Weights of a small GPT-style language model, trained from scratch on English Wikipedia: 6418 steps.
Each number is 128 + 32 x the weight over its row's rms, rounded and kept within 0 to 255. Layers, rows and columns count from 0. The size above them is the row's rms in percent of the matrix's.

# layer 8 MLP down (transposed), 1024x256, rms 0.0426, rows 294-328, columns 0-63
size [ 94 100  86  97 104  93 101 102 101 111  95 103  95  95 102 101 102 103  93 114  93  96  94  94 100  98  99 107  96  92 101  97  98  96  91]
[[ 93 139 114 111 126 151  87 186 123  84  64 146 131 135 143 101 119 135 149  80  74 143 130 142 143  75 149 113 109 140 157 120 126 158 110 142  71 163 119 147 156 141 140 176 151 200 121 143 134 145 145 150 143  62 101 115 114  90  99 132  39 165 164 139]
 [204 123 139 148 136 136 187 146 143 113 149 144 182 140 120 152 194  70 194 143 115 196 107 105 190 165 130  89 154  88 122 139 141 136 149  93 180 143 160 160  87 144 196  56 138 199  62 233 106 192 131  87 118 147  57 115 137 124 133 131 185 102 126 151]
 [143 165 137 183 167 137 122 136 109 178  62  98 144 126 108 201 206 153 141 174 144 111 151 121 129 183 133 121  71 152 118 139 139 106  96 146 165 150  81 123 116 145 159 147 112 123 133 174 110 133 116  97  94  82 217 135 198 100 100 173  75 132 183 166]
 [145 162 145 108 141 142 119 111 129 163 181 139 156 107  78 217 146 118 134 149  55 151  80 131 110 154 159  88 110 123 143  55 163 144 160 121 152 117  29 111 117 161 115 127 172 152 188  73 134 130 178  90 173  96 161 132 115 109 134 133 143 112  98 161]
 [152 187 152 134 138 137  84 159 132  97 166 139  67  94 137  78 126 157  89 119 133  64 100 143 134 206 118 119 139 150 176 150 124 139 146 145 117 133 120 161 129 194 126  93  91 134 144 121 160 111 110 100 108  90  76  79 159 179 178 105 131 173 127 133]
 [120 171 119 121 112 103  81 101 105 126 110 129 148  56 117 142 151 115 156  72 166 132 137 106 134 133 109 111 112 180 127 112  81 141 162 134 124 125  93 177 106  84 129 156 112 103 141 153 164 138 153 179 125 208  97 151 127 130 165 107 166 144 147 117]
 [110  81 120 142 114  82 179 171 115 112 139 149 160 151 123 181 119 164  83 163  96  70 120 104 111 119 127 122 131 154 124  86 126 133  84 144 150 124 167  81  84 157 116 113 108 170 155 158 137 156 164 159 146 136 139  97 127 104 134  95 122 138 163 128]
 [134 156 106 155 182 128 131  77 128 104 150 171 150 103 132 158 158 105 126 144  98 150 165 132  94 142 184 197 137 166 102 122  88 156 133 130 138 126 147  74 139 164  92  98  52 104 126 172 162 106 158 113 119 141 168 111 163 115 101 157  86 127 146 111]
 [160 120 125 101 105  90 127 160 120 134 118 102 102 151 168 105  84 123  96 124 148 154 118 106 141 157 110  98  90 189 112 104 126 145 188  74 175  87 138 162 192 115  58 114  77 143 195 136 158  85 120 166 131 156 129  99 127 111 104  91 196 124  82 123]
 [ 88 141 192 100 149 216 134 169 138 126 130 114  85 184 132 174  61 127 129 142 132  94 140 155 141 166 128  32 119 145  86 120  99  88 123  93 118 170 114 178 144  91 144 135 156 163 139 124 107 115 154 120 159 163 157 119 130 121 122 158 144 164 123 135]
 [188 127 124  91 159 140 110 141  92 163 164 131  97 125 160 170 143 164  66 170  99 126 131  87 125 153 133  56 103 104  95 129 106 135 134 156 215  66 129 162 149 132 121 156 119 126 105  90  83 105  73 165 100 109 158 144 149 106 111 158 138 126 132 197]
 [110 155 163 145 105 153 148 189 130 147 171 173  69 116 137 126 136  87 142 191 213 106 164 110  95 170 160 133 115 149 118 140 119 121 105 105 122 177 118 141 117 142 163 193 149  89 104 164 125 134  81 145 107 145 160 147 102  70 137 146 162  79 163 145]
 [201  84 129 158 139  91 125 160 132 158 134 170  91  87 129  93 134 145 161 105 100 142 129 139 136 118 148 184 216 112 112 152 157  93 124 136 121 197 136 168 108 116 122 132 148 144 218 101 121 127  98 100 131 128 172 134 174  83 150 180 106 134 157 130]
 [140 124 106 178  62 162 152 117 112  76  89  75 114 145 108 130 106 115 168 155  85 161 122  55 179  94 103 100 164 151 185 112 150 175 115 112 141 111 145 125 168 146 200 137 172 140 129 128 149 144 102 133 107 117 183 144 157 129 136 155  81  99 156  89]
 [136 127 125 110 112  97 139 122 106 147 162 125  73 114  67 174 161 176  97 131 183 156 189 117  83 180 118 164 140 105 141 196 151  93 163 168 195 114  71 120 114 106 160 107 155 139 132 111 129 124 139 134 108 118  90  89 156  97 137 126  82 178 114 226]
 [130 107 135  95 149 100 129 139 144 110 127  60  59 119 161 150 133 185 155  91 181  60 119 137 122 138 105  97 117  99  78  64 119  98 124  76 162 132  67 174 160 108 133 185 159 118 171 129 102  96 155  92 178 143 122 135 164 135  93  58 133 118 127 142]
 [158 126  93 122 170 169 150 122 129 203 134 145 213 146  92 144 143 204 146 114 153 168 133 146  72  98 119 119 142  57 120 182  74 128 163 124 144 182 120 126 139 145 121 161 134 167 172 148 154 151 121 114 141 108 167 133 120 179 210 155 152 182 166 155]
 [144  93 131 134 133 130 109 151 148 103 104 155 137  92 106 138 124 130 179 169 166  86 109 110 189 145 108 138 124 170 110 144 135 139 106 136 139 118 123  87 137 162 152  93 100 119 153  99 138  86  73  81 152 186  95 148  76 140  84 135 162  98 155 137]
 [136 161 135 139 140 100  94 139 114  73 139 163 147 115 152 136  86  99  55 160 192 211 160 122 107  72 161 152 100 170 161 135 118 166  64  89 134 172 121 124 196 146 137 134 170 116 105 110 146 122  83 156 155 102 116 140  82 107 120 112 113 126 119  90]
 [137  87 156 179 129  86 128 139 195 120 102 144 133 128 112  69 111 143 130 161 109 150 163 141 100 164 153 161 139 126 205 122 141 125 139  87 137  98 219 178 118 118 180 117 142 117 172  94 140 114  75 113 135 126 110  94 101 113 189 119  83 142 112  60]
 [116 138  88 141 169  88 150 155 111 120 128 129 139  98 159 145 172 153 153 129 145 112 164  95 133 135 115 142 143 133  97 124 109 125 108 161 129 255 146 122 172  63 133 111  89 113  72 111 139 117 103 129 180 132 171 175 102 155 107 147 153 159 161 111]
 [145 231 129 118  60 130 164  32  51  61 115 138 107 135 141 155 118 140 134 113 135 101 193 145  61 122 134  99  92 142 152  91 112 132 179 109  79 200 129 130 154 103  90  72  96 142 150 152 103 161 155 165 132 153  78 131 126 130 143 149 116 126 115  99]
 [163 180 133  88 161 156 174 105 144 126 207 141 119 221 172 165  93 129 136 116  76 149 108 130 183 144 147 100  69 114 153 164  91 111 180  64 131 119 190 124 131 101 122 184  68 132 106 137 105 132 117 205 103 108 110 157 163 185 118 103 151 144 124 141]
 [137 150  61 155 129 118 103 105 177  97 142  78 167 147 104 151 106  84 137 117 113  76 134 148 109  75  98 169 156 184 105 173 137 150 174 154  99 241 131 106 118 155 149 144 132  92 142 117 132 138 126 171 188 135 104  96 203 135 131 127 158 133 146 169]
 [141 116 156 147 116 168  87 138 172  96 182 170 115  64 201 157 176 171  86  76 150 122 141 121 101  59 114 131 126 110  97 122 131 183 144 169 142 102 116  62 111 108 101  78 122  96 132 101  28 123 164  99 114 142  82 120 101 137 142 182  84 138 138 147]
 [127 114 125 122 157 113 204 104 151 145 196  94  71 156 127 154 132 163  94  93 109 159 132  64 118 136 226 202 145  96 107 159 158  97 122 138 185 114 125 126  77 118 109 109 128 115  59 159 100 171 141 134 153 130  73  81 109 118 104  94 158 126  76 218]
 [142 115 167  99 123 152 121 125  99  96 132 110  86 137 137 146  88 196 180 128 129  79  47 163 126  81 186 105  97 154 125 107 165  78  92 157 110  90  65 180  67 126  94 109 148 118 122 141 103 127  98  95 114 103  75 164 133 161 206 135 178 157 170 144]
 [147  93 119 149  64 131 124 130 160  93  98 124 146 166 139 114 174  97 120 123  97 121  66  90 124 157  95 132  97 191 169 147 163 105  84 138  74  95 164  93 162  95 144 154 129 157 120 177 192  94 136 144 120 151 161 195  86 125  84 170 181 131 111 118]
 [163 118 136 109 139 160 108  77 103  89 201  98 100 132 134 123 115 204 124 122  92 175 169 141 105  99  95 152 121 172 135  88  75 150 168  82 106 155 151 113 111 124 164 212 117 151 136 134 160 110 110 171  84 178 125 118 159 117 141 117 195 105 118 160]
 [ 85 177 116 136 116  48 155 155  83 124 147 106 136 172 121 178  90 152  93  85 155 134 149 109 155 206 194 135 179 158  77 161 101  99 143 144 101 135  94 136 134  72 158  49 166 136 120 128 111  54 110 144 124 177 122 129 119 133 157 141 132 154 139 144]
 [178  77 106 116 117 121 126  96 108 156  77 131 105 130 146 109 142 162  95 164 148 113  89 154 175 155 150 139 137  99  97  76 202  96 129 120 159 102 152 141  79 161 120 191 144 185  75 141 104 148 127 151  82  91 133  95 183  51 164 147 156  87 158 166]
 [192 130 109 112  51 181 100 194 119  79 182 126  89 183 116 138 143 117 148 151 212  54 109 119 130  94 124 107 115 124 185 132 131 106 124  91 137 131 111 139 120 156 109 123  84 165  84  95 132 110 116  48 143  95 142 103 166  80  79 177  74  56 114 151]
 [111 128 149 130 131 112 116 129 127 147  75 115 126 134 113 116  77 108 133  93 166  65 135 121 158 145 166  36 149 174  99 131 156  76 101  98 207  99 156 130 133  77 150 124 205  60  98 249 135 162 141 130 117 130 111 110  54 135 147  87 162  90  94 114]
 [137 151  78 159 142  62 116 140 151 115 144 107 131  81 158 134 126 115  85 114 127 119 102 120 151 198 110 160  82 105 204  92 117 138 105 108  79 200 136 133 183  76 154 165 143 140 193 109 126  85 118 186 105  90 114 108 119 113  43 191 130 120 138 172]
 [ 86  87 158 154 123 129 101  87 116 143  68 130 118  89 145 112 100 111 114 119 135 118 105  97 123 139 149 132 135 158 122 144 133 125 181 138 122 174 125 114 131 119 113 175 178 111 107  93 137  89 100 137 132 177 103 119  75 117 112 133 119 106 144 180]]
# layer 8 MLP gate, 1024x256, rms 0.0426, rows 295-329, columns 0-63
size [100  88 103 105  95 100 106 103  85  99 107  95  89  97  95 101 106  91 116  95  99  90 104  99 103  96 111  98  91 108  95 103  92  89  98]
[[ 75 130 110 162 109  66 117 118 103 140 177 156 132 104 159 126 135 211 144  87 109  99 143 140  93  98 114 155 104 143 143 120 131 137 179 100  98  81  75  56  98 112 124 139 126 149 170 128 137 112 164  95 112 161  86 166 119 150 153 123  77 152 162 118]
 [131 133 113 146 121 121 107  97 129 136  98  72 176 168 187 121 107 118 151  79 101 112 160  61 177 129 126 130  75  74 187  89 111 140 107  60  96 105  92 116  79 134  87 125 132 171 111 124 130 102 118 175 143 102 133 120 150 117 142 126 125  92 115 193]
 [ 98 129  71 147 102 139  67 122 136  75 146 127 206 144 128 152 132 109 160 160 113 166 148 121 103 126  99 182 135 142 151 121 178 133 157  76 103 120 111  76 150 157 120  74 176 129 164  79 124 109 117 116 175 147 138 136 164 133 132 151  89 145 133 143]
 [110  71 149 162 117 194 158 105  48 188 140 140  88  60 155 146 133 177 133 100  78 155 142  90 138 188 103 142 149 149 169 175 137 126 181 131 125 148 138 155 180 145  73  97 147  92 102  85 152 123 161 106 160 157 104 141 178 148  64 164 115 155 176  90]
 [ 50 170  82 138  57 120 117 105 155  92 137 171 141 125  95 158 122 104 153 104 138 117 133 141 143 158 131 147  99 199  79 123 106 133 177 145 174 165  92 105 131  97 145 134 155 173 200 166 138 142  81 173 133 135 100 107 150  84 112 134  86  97 134  97]
 [167 126 169 129  63 122 133 175 121 110 125 140  94 118 137 107 105  66 148 113 157 139  88 124 159 170 186 121 174 178 104  99 147 147 122 197  87 131  92 130 122 133 185 123  90 145 191 127 132 105 102 122  72 121 120  97 145 151 169 147 134 182 154 139]
 [165 111  77 173 146  92 141 129 164 151 151 151  92 142 181 102 104 120 131 197 159 131 119  86 140 138 126 184 149 137 113 123 148 106 140 217  71 107 110 134 159  94  77 148 158 173  92 153 120  64 102  89 165 137 151 144 118 133  94 145 127 165 119  89]
 [138 149 116 122 184 125 124 138 108 113  51 132 103 103 146 125 148 121 122 110 117 107 127 147 172 171 160 148 127  99 110 127 145 149  84 145 106 156  92 133 137 130  99 118 102 191 129 116 169 144 125  94 110  74 123  72 111 145 158  81 138 127  68 173]
 [158 143 168 147 108 108 107 134 128 136 186 164 152 131 167  78 152 184 145 120 149 148 147 100 125 122 126 101  94 146 151 142 153 156  79 147 166  77 132 109 126 155 102 128 119  84 149 121 174 142  88 131  80  53 101 181  87 110 118 116 177 112 133 112]
 [128  91  95  92 173 123 113  63 109 155 119 117  84 154 161 135 164 134  75 155  74 152 131 129  91 152 171  65 116 107 117 137 132 128 172 104 145  73  54 119 131  89 100  92 104 187 108 193 118  97  82 116  86 138 131 137  68 141 113 123 132 124 153 210]
 [122 174  90 105 136  87 125 121 164 111 124  75 159 160 101 182 193 148 105 126 114 134 160 113 144  98 138 179 164 149 200 154 107 130 156 123 147 170 135 103 149 130 116  79 182 129 163 151  95 177 136 171 160 102 136 133 140 126 100 111 107  90 153 146]
 [136 105  90 137 132 176 166 124 118  57  80 126 132 136 143 183 139 150 123  82 156 125 115 148 115 103 147 137 167  85 130 154 119 170 136 158  90  88 106 213 110 144 100 154  75 111  88 185 131 151 137 130 101 137 119 195 133 164 118  61 137 117 105 103]
 [164 186  94 125  63 140 131 130 169 146 126 116 172  71  92 141 154 103 123 154 141 135 157 100 152 146 155 128 182 140  93 103 115 142 106 130 105 105  92 138 123 172 120 139  74 184 163 175 114  89 161 126 141 117 111 193  93 153 168  99  56 159  94 112]
 [115 131 184  80 144 167 142 119 110 135 141 160 129 122  82 168  94 144 167 131 179 166 144 163 182 103 107 173  63 202 148 105 120 125  88  90 142 128  86 126 104 117 112 102 130 116 150  81 118 120  93 120 134  61 118 176  70 133 137 125 104 140 121  83]
 [157 155  91 138 171 151 132 166 110  99 195 174 165 132 149  77 139 126 101 112 113 159 125 198  89 169 133 161 169 137 153 124  88  69 103 150 139 167 172 154  93  59 172 103  80 100  69  97 179 125 102 141 134 140 108 158 151  97 157 147  93 106 157 104]
 [160 136 148 144 132 118 119 159 122 159  86 181 157 156 161 146  94  65 128 119  95 154 157  94 110 149 110 123  98  77 146  76 120 127 163 100  92 143 152 119 158 175 113  89 170 191 129 193 190 110 171 144 119  95 148 165 141 146 139 182 109 128  82 122]
 [126  91 171 121 213 165 135 102 106 132  97 144  83 129 106 116 157 145 131  91 109 147 161 122  58 148  46 124 177 133 152  80  86 144 180 126 168 136 160 138 139  73 141 113 144 139 151 116 118 121 182 152 146 140 111 140 145 128 115  78 107 132 118 138]
 [155 141 127 161 100 113 146 157 155 114 159 144 114 144 104  93  93 151 106 150 118 138 107 144 133 109 113 155 147 196 135 107 101  68  54  89  81 142 184 147 129 117 105 113  82 132 123  60 137  97 117 178 107  85 101 140 123 123 191 104  70 190 178 114]
 [136 110 170 200 108  53 133 148 178 107 120 136 137 130  99  74 129 163 159 141 117 134 117 194 107 116 152 215 161 146 135  96 138  76 160 112 175 109 208 157 169 132 127  97 124 157 150  68 129  93 115 113 155 123 118 144 115 117 180 111 121 124 140  80]
 [107 100  43 103  97 141 120  94 122 141 129 158 166 133 129 153  88 126 176  85 115 142 144  85  95 133 121 144  94 145 168  85 106 125 171 126 138 125 140 116 140  78  78 138 191 149  46 122  80 117 163 105 169 109 116  83 194 138 161 128 101  70  56 130]
 [145 101 107 119 191  80 122 147 143 130 131 116 156  82 120 138 103 131 203 144 112 153  69 130  90 138 180 129 124 141 116  79 149 188  83 167 154 113 122 121  94 152 109 144 155 171  98 124  97  86 121 152 155 125 138 144  76 138  84  79 119 137 127 153]
 [155 160  83 165  96 101  83 155 147 170 112  61 100 147 130  70 178  69 161 108 129 100 182 132 118  63 141 156 123 158 179 116 172  91 152 162 157 109 202 117 126  85 166 139 108  93 177 131 114 184 147 124 184 121 138 108 100 127 111 138 110 138 129  95]
 [ 86  80  85 126 141 151 117 149 101 138 173 165 140 144 131 132 141  88 172 114 121 114 109 181  77 143 116 148 157 109 175 200 159 188 149 145  74 146 139 127 107 126 143 137 109 107 160  89 121 108 147 167 132 128 123  97 160 120 128  34 178 116 171  87]
 [144 146 139  92 120 164 111  73  91  96 139 138 109  99 162 152 125 116  50 169 130 161 128 128  76 108 133 174 132  82  90 102 110 148 108 131 120 157 138 110 154 181 135  92 150 151 119 154 114  58 116 114 115 101 135 130 115 130 159 158 129 127 142 113]
 [112 104 136 124 109 125 114  99 125 133 127 126 105 166 120 174 100 157  95 146 143 114 175 197 162 121 171  93 136 153  90 128 174 139 161 199 129 122 153 111  84 162 130 106 140  74  70 118  89 189 170 151  92 159 152 194 121 115 134 122 157  97 140 104]
 [177 138 106 113  83 127 159 132 158 144 126  92 130  58 105 107 109  89  98 121 151  91 159 113 128 213 150 120 143 163  83 116 131  71 196 120 143 176  95 141 142 129 116  94  77 145  91 174 129 100 132  27 142 135 169 150 173 171  81 116 100  79  96 130]
 [109 202 128 131 117 141 121 107  98 132 113  81 142 197 110 167 101 106  89 118 131 113  79 170 117 149 119 144  49 143 140 189 122 152 118 142  95 109 127 114 101 129 218 131 142 101 168 102 124 153 140  86 111 120 118 159 112  97 130 134 154  92 101 161]
 [ 90 154 144 125  67  61 121 147 105 199  91 131 168 150 113  90 137  91 113 139 121  92 128 108 170 150  94 119 141 129 173 113 170  64 100 151 198 136  90 127 125 108  84  98 128  84 133 181  83 114 142 120 113  78 192 137  73 123 108 107 139 106  82 121]
 [113 159 168 123  93 113  95 125 121 138 118 118 132 151 129  86 103 165 126 166 161 136 130 152 217 153 186 126 114 165 123 109 129 158 152 129 102 176 147 140 175 143 144 101 125  99 147  96 152 134 113 133 130 110 139 183 104 122 124  91 114 159 140 107]
 [101 165 117  79 150 123  69 134 129 151 175 150  76 153 168 125 150 166 129 118  89 105 156 123  75  97 144 183  96  78 168 107 153 124 134  85 102 126 161 117 122 132 154  69 106 160  91 113 131 146 140 150 153 134 170 130 156 112  59 133 148 117 149 123]
 [190 124 186 109 145 134 168 153  77 177  87 121 119 101 130 172  94 109 143 161  95 193 137  75 143 139 146 128 153 121 116  98  97 196 102  80 155 132  55  92  99 168 106 101  76 210 128  46 136 184 133 107 163 141  48  96 122 120 129 180  56 105 160 151]
 [ 98  99  88 132 108 121 137 229 202  81 124 108 146 144  77  42  88 159 161 133  89 140 129 134 102 126 109 142 113 119 209 137 144 178 120 188 137 153 179 128 164 115  97 141 146 228 199 124  83 141 146 178 168 113 117 128 149 122 157  86 119 155 118 133]
 [112  27 126 107 130 117 125 154 142  93 106 106 158  80  93 160 125 130 106  98 173 108 156 144  94 254 108 159  99 106 128  63  89 172 107  79 135 143 137 107 137 129 110  98 115 132 138 161 185  62 125  89  93 107 158  87  99 135  77 161 116 127 145 131]
 [155  97 108 101 147 117 137  99  92 157 138 121 100 142 137 131 147 199 102  69  84 128 154  65 111  92 177 168  69  99 150 173 123 108  97 142 131 111 108 161 132 103 130 114 110 113 140 117 124 101 145 118 122 179 121  74 136  63 164 100 169 183  80 105]
 [102 115 156 123 114 137  75 134 147 100 114  64 121 134 162  93  97 155  94 123 118 102 157  75 102  93 119 123 169 141 158  88 126  99 134 145 131 162 135  89 146 147 152 104 164 124 118  82 105  82 122 116 145  90 154 137  92 115 116  32 109 129 160 194]]
# layer 8 MLP up, 1024x256, rms 0.0426, rows 295-329, columns 0-63
size [ 97  92 101  99  93 100  99 103 112 103 102  94  95  97  94 102 103  91 104  87  95  89  98  95  97  97 112  93  91 102  91  99  92  93  99]
[[ 86 179 170 138 162 118 100 193  77 137 115 160 129 128 114 158 141 188 121  76 133 100  43 153 144 121 155 166 165 136 163 114 125  86 108 166 178 165 129 100 154  75 134 172 113 107 133 171 105 166 173 110 173 160 111 136 102 126 125 105 129 139 145 113]
 [150  73 130 118  85 165  94  84 152 111  95 123 109 138  90 102 118  84 147 126 181 154 148 121 144 165 110 148 106 143 121 154 106 164 161 106 114 160  64 104 176 122  89 138 211  99 129 162 134 154 129 116 153 185 131 106  72 180 122 148 124 110 102  72]
 [156 154 148 126 106 134 113 124 114 148 147 208 156 170  69 144 145 117 160  90 146 134 191  49 122 171 119 124 114 130 119  94 100 186 169 150 121  86 137 154  67 202  89 102  78 114 138  71 181 112  95 102 129 161 112 160 157 107 158 160 111  68 112 138]
 [108 135  91 124 133 112  81 142 140 119 178 161 123 155 191 165  77  92 106 104 122 165 139 101 111 115 187 152 108 118 150 100 127 134 158 144 110 121 144 144 143  85  97 110 125 106 164 135  99 118 127  81 117 132 120 142 114 193 166 148 103 139  97 115]
 [144  72 116 126 123 110 158 100 154 111 109  59  60 173 149 100 120 143 103 104 113 129 143 176 126  78 134 168 102  95 124 144 119 122 111 128 130 105 164 144 174 161  88 155 110  77  96  50  97 154 175 136  34 146 131 158 129 194  80 111 134 165 137 104]
 [125 152  62 151 113 116  93 122  95 136  27 162 134 142 124 154 142 160 113  56 108 150  98 100  75  99 127 109 106 160 110 114  99 151 133 112 111 168 103  92  86 128  95  20 112 188 140 153 133 126 143 110 113 127 108  84 150 156 143 172 160 171 180  82]
 [119 128 119  65 134 130 121  72 122 105 117 146 126 118 145 132  62 135 162 121 187 153 108 127  84 145 135 207 182 127 136  97  84 146 125  50 176 122 100 129 106 144 146 101  97 150  92  98 168 134 123 136  84 161 140 104 139 181 153 120 153 152 149 100]
 [123 110 152 175  93 143 116 102 139 163 108 147 104  65 173 196 135  32  54 133 110 150 129  62 143 195 118  80 157 136 174 164  73 134 115 166 110  96 186 122 176 134 121 107 159 125 149 136 138 149 123 115 211 119 131 146 128 144 146 159 163  95 136 117]
 [ 92 129 166 137 122 181  83 165 120  97 122 133  75 149 124 152 113 141 136 138 143 109 141 176 180 158 169 126  76 176 108 130 111  91 119 117 129 153 149 161 145  71 104 171 125 115 144 120 158 109 168  97 143 176 140 129 106 150 112 116 152 144 145 119]
 [106 136  63 149 132 120 144 173  21 146 132 134 120  71 134 100  42 150 120 103 150 128 172 148  88 111 115 164  91 191 112 147 147  89 131 174  76 123 156 187 161 115 110 153 171 123 181 106 145 129 148 146 130 135 195 143 110 138 122  60  99 150 117  78]
 [125 178 122  95 130 115 117 120 126  93 133  52 143 171  89 139  55 111 118  82 155 136 135  88 185 147 100 142 166 127 154 102 116 104 131 183 114 130 144 182 101 147 144 141 114 102 188 155 149 162 112 180 140 109 147 146 190 141 103 188  98 120  58 165]
 [149 113 147  83 102 125 134  87 131  73 204 165 173 101 149 181 122 122 133 117 141 131 146  90 132  90 138 120  96  91 108 165 136 135 155 102 142 127 130 148 161 165 129 158 110 148 127 170 144 132 117 161 146 132 153 112 106 158  84 123  75 166 148 147]
 [100 126 169 179 130 123 186 116 112 111 156 136 138  98 128  85 154 103 146 112  69  95 135 115 145  94 153 156 183 136  79 139 143 126 160 144  85 125 126  82 126 105 124 131 166  83  79 121  94 163  78 140 187 120 192 131 136 104 129 161  59 114 119 162]
 [116  87 177 122 121 150 163 121 192 104  48 138 110  69 167  52 185 146 123 132 133 192 142  77 175 130 143 161 133 102  99 103 134 149 148 106 140 108 129 116 118 151  92 168 123 205 129 133 161 112 147 157  94 174  91  96 133  83 139 125 137 131 127 148]
 [222 124  89 113 172  44  89 128 134 105 105  85 113 100 136  61 155 113 152 111 161  97 168 153 144 125 125 115 142 122 147  83  55 133 220 179  52 131 125 127 147 124 100 184 149  70 110 145  68 140  66 155 171  81 152 147 157 151  95  71 100 127 144 170]
 [148  99 120  99 125 145 119 180 146 123  55 145 217 162 133 114  84 128 115 117 146 150 104 124  81 122 127  98 103  85 171 142 143 129 207 141  67 112 196 177 148 103 109 151 206 110 140 132 128 135 158  52 130 149 138  76 112 122 128 130 126 129 156 147]
 [149 103 138  98 226  71 137 101 162 118 103 115 114 127 126 103 186  98 146 103 134 119 119  98  87 166  91 116 150 173 124 183  79  98 148  81 181 219 161 129  41 104 148  71 161 138 134 130 181 108 153 190 114 111  88 113 173 169 124 121 124 134 127 121]
 [151 144 111 112 115 147  98 116 111  94 180 125 111 142 111 111 108 119 141  69 133 144 102 104 210 122 123 150 180 134 125 104 142 114 120 142 142 110 158 171 136 139 143  88  92  85  94 129 102 139 116  96 154 162 136 170 109 125 123  59 105  91 159 158]
 [104 144 132 108 120 146 115 124 111 136  97 142 161 107  99 177 182 120 163 149 109 131 135  74 165 133 105  64 108 156 130 164  89 148 112 178 118 151  59  91 163 148 136 171 127 183 134 209 138 140 146 105  90 148 141 130 133 143 164 199 130 124 152 198]
 [101 109 120 179 157  68  98 159 147 133 136 124 176 180 139  89 142 160 112 114  99  46 132 111 145 190 142  76  91 158 152 133  74  92  95  97 144 104 134 121  72 115 155 136 138  49  80  66 122 161 139  87 164  71 142 134 184 141 107 100 129 135 138 118]
 [167 141 125 106 116 173 139 148 128  79  96 133 106  97  95 127 116 126  44 132 141 160 153 164 205 103 138 147  96 125 138 148 124 107  98  85 180  52 171 127 142 153 169  97 127 120  75 114 199 107  98 159  86 148 138 130 174 131  87 113 156 160 164 155]
 [ 97 188 102 137 114  85 113 153  56 132 138 138 131 131 114 113 157 148 149 138 132 149 122 183 198 162 130 146 105 144 139  70 113 147 139 125 125 112 176 132 186 116 192 109 166  86 144  75 161 102 138 120  89 124 147 104  60 106 168 150 119 164 140  72]
 [123 120 197  88 147 152 143 126 102 183 139 150 105 100 134 161  57 161 120 184 112 173 113 186  87 175 142 170 138 150 166 149 136 153  63 164 115  78 136 157 197 152 128  89 140 134 132 133 148 137 151  93 154  66 158 125  68  81 184 160  58 152 181 110]
 [169 111 100  80 180 127 206 130 205 145 147 138 102 130 139 118 107 143 108 140 165 136 132 131 150 107  73 136 163 102 154 176 147  81  82 143 132 123 113 154 156 119  84 203 126 129 157 156 152 146 106 173  96 158  52 118 139  87 113 131 137 157 136  56]
 [207 178 150 129 186 113 131  82 152 161 141 122 165 145 117  87 123 181 153 161 134 163 125 118 125 121 105 152  92  45 157 134 130 173  87 124 108 173 196 171 128  87 141 149 169 203 146 104 116  55 105 138 164  81 143  84 175  93  70 183 100 159 188 192]
 [ 78  82 115 109 134 159 167 131  83 145 127 134 143 156 149 145 139 149 121 109 150 134 135 139  97 115 122 133  61 102 176  76  94 173 107 165  96 145  80 133 160  90 168 150 165 116 139 161 115 181 170 179 167 141 127  95 127  24 143 151  94 106 132 139]
 [125  92 107 131  56  72  99 154 140 114  99  96 123 152  97 131 175  89 144 120 149 196 100  71  96  79  76 172  93 123 110 128 130 164 100 157 146  82 112 120 102 114 116  77 120 174 174 178  96 149 134 143 128 200 110 113 196  76  75 137 115  96 126 131]
 [152 180  95 171  77  89 180 153 156 152  80 140 152 128 131 139 146  57 109 112 126 105 133  85 143 166 125 115 152  85 170 157 116 114 103 199 161 107 196  98 108 145 131  97 143 134  88 189 158 145 144  93 130  84 197 184 158 167  94  57 131 113 138  98]
 [169  57 125 105 138  87 134 140 181  80 132 106 138  91 126 124 143 137 160 169  84 174 137 156 158  42 135 135 122 105 125 119  90  92  65 115 170  93 139 172 128 155 101 168  66 106 143 199 143 156 107 121 160 147 147 107 195 137  81 150 154 140 157 134]
 [101 113 136 129  96  97 114 100 168 174  85 140 153 106  99 120 132 164 137  74 106 138 113 118 106 137 157 107 151 151 139 120 184 171 178  65 140 119  87  92 160 133 164  58 136 170  96 119 155 101 106  98 108 120 108 147 116 164 111 102  50 157  79 161]
 [151 128 136  93 165 115 130 187 144 102 167  83  85 144 130 160 103 110  99 206 140 161 104 149  66  85 136 142  82 147 170 193 113 140 120 123 170 122 115 117 104  73 137  92 142 134 155 142 106  68 169 115  91 129 102 132 127 112 146  82 134 108 135 119]
 [ 94 162 172 144 135 131 155 181 122 121 162  90 122  64 130  96  88 120 102 133 105  73 118 157 148 142 117  99 191 137 182 127 140 152 154 149 174  79 121 139 132 180 127 152 215 124 113 154 151 122  46 147 145 111  73 169 140 146 142 124 180  87  87 127]
 [186 180 153 102  53 113 117 106 140 123 135 146  96 158 109  87 133  85  88 153 139 117 183 146 125 117 143 104 104 107 180 149 110 134 125 178 142  79 191 160 125 152 111 164 146 119 162 152  63 101 151 116 132 130 124 107 123 123 167 154  86 153 123 146]
 [100 160 124 124 143 104 112 179 141 107 219  90 174 132 170 111 134  80 146 161 110  72 162 140  78 111 127 182 122 155 116 112 126 138 100 122  91 140 175 135 107 154 148 132 131  87 128 163 168  98 137 121  81 132 170 124 155 110 127 123 139 137 106 112]
 [112 187  97 110 114 174 150 178 169 160 129 150 139 161  74 136 149 119 183 153  92 156 118 126 171 154 160 110 101  84 112 106 146 120 140 125 115 127  54 117 140 116 156 107 167 168 161 111 120 146 118 130 105 146  64 120 197  48 146 140 146  72 120 133]]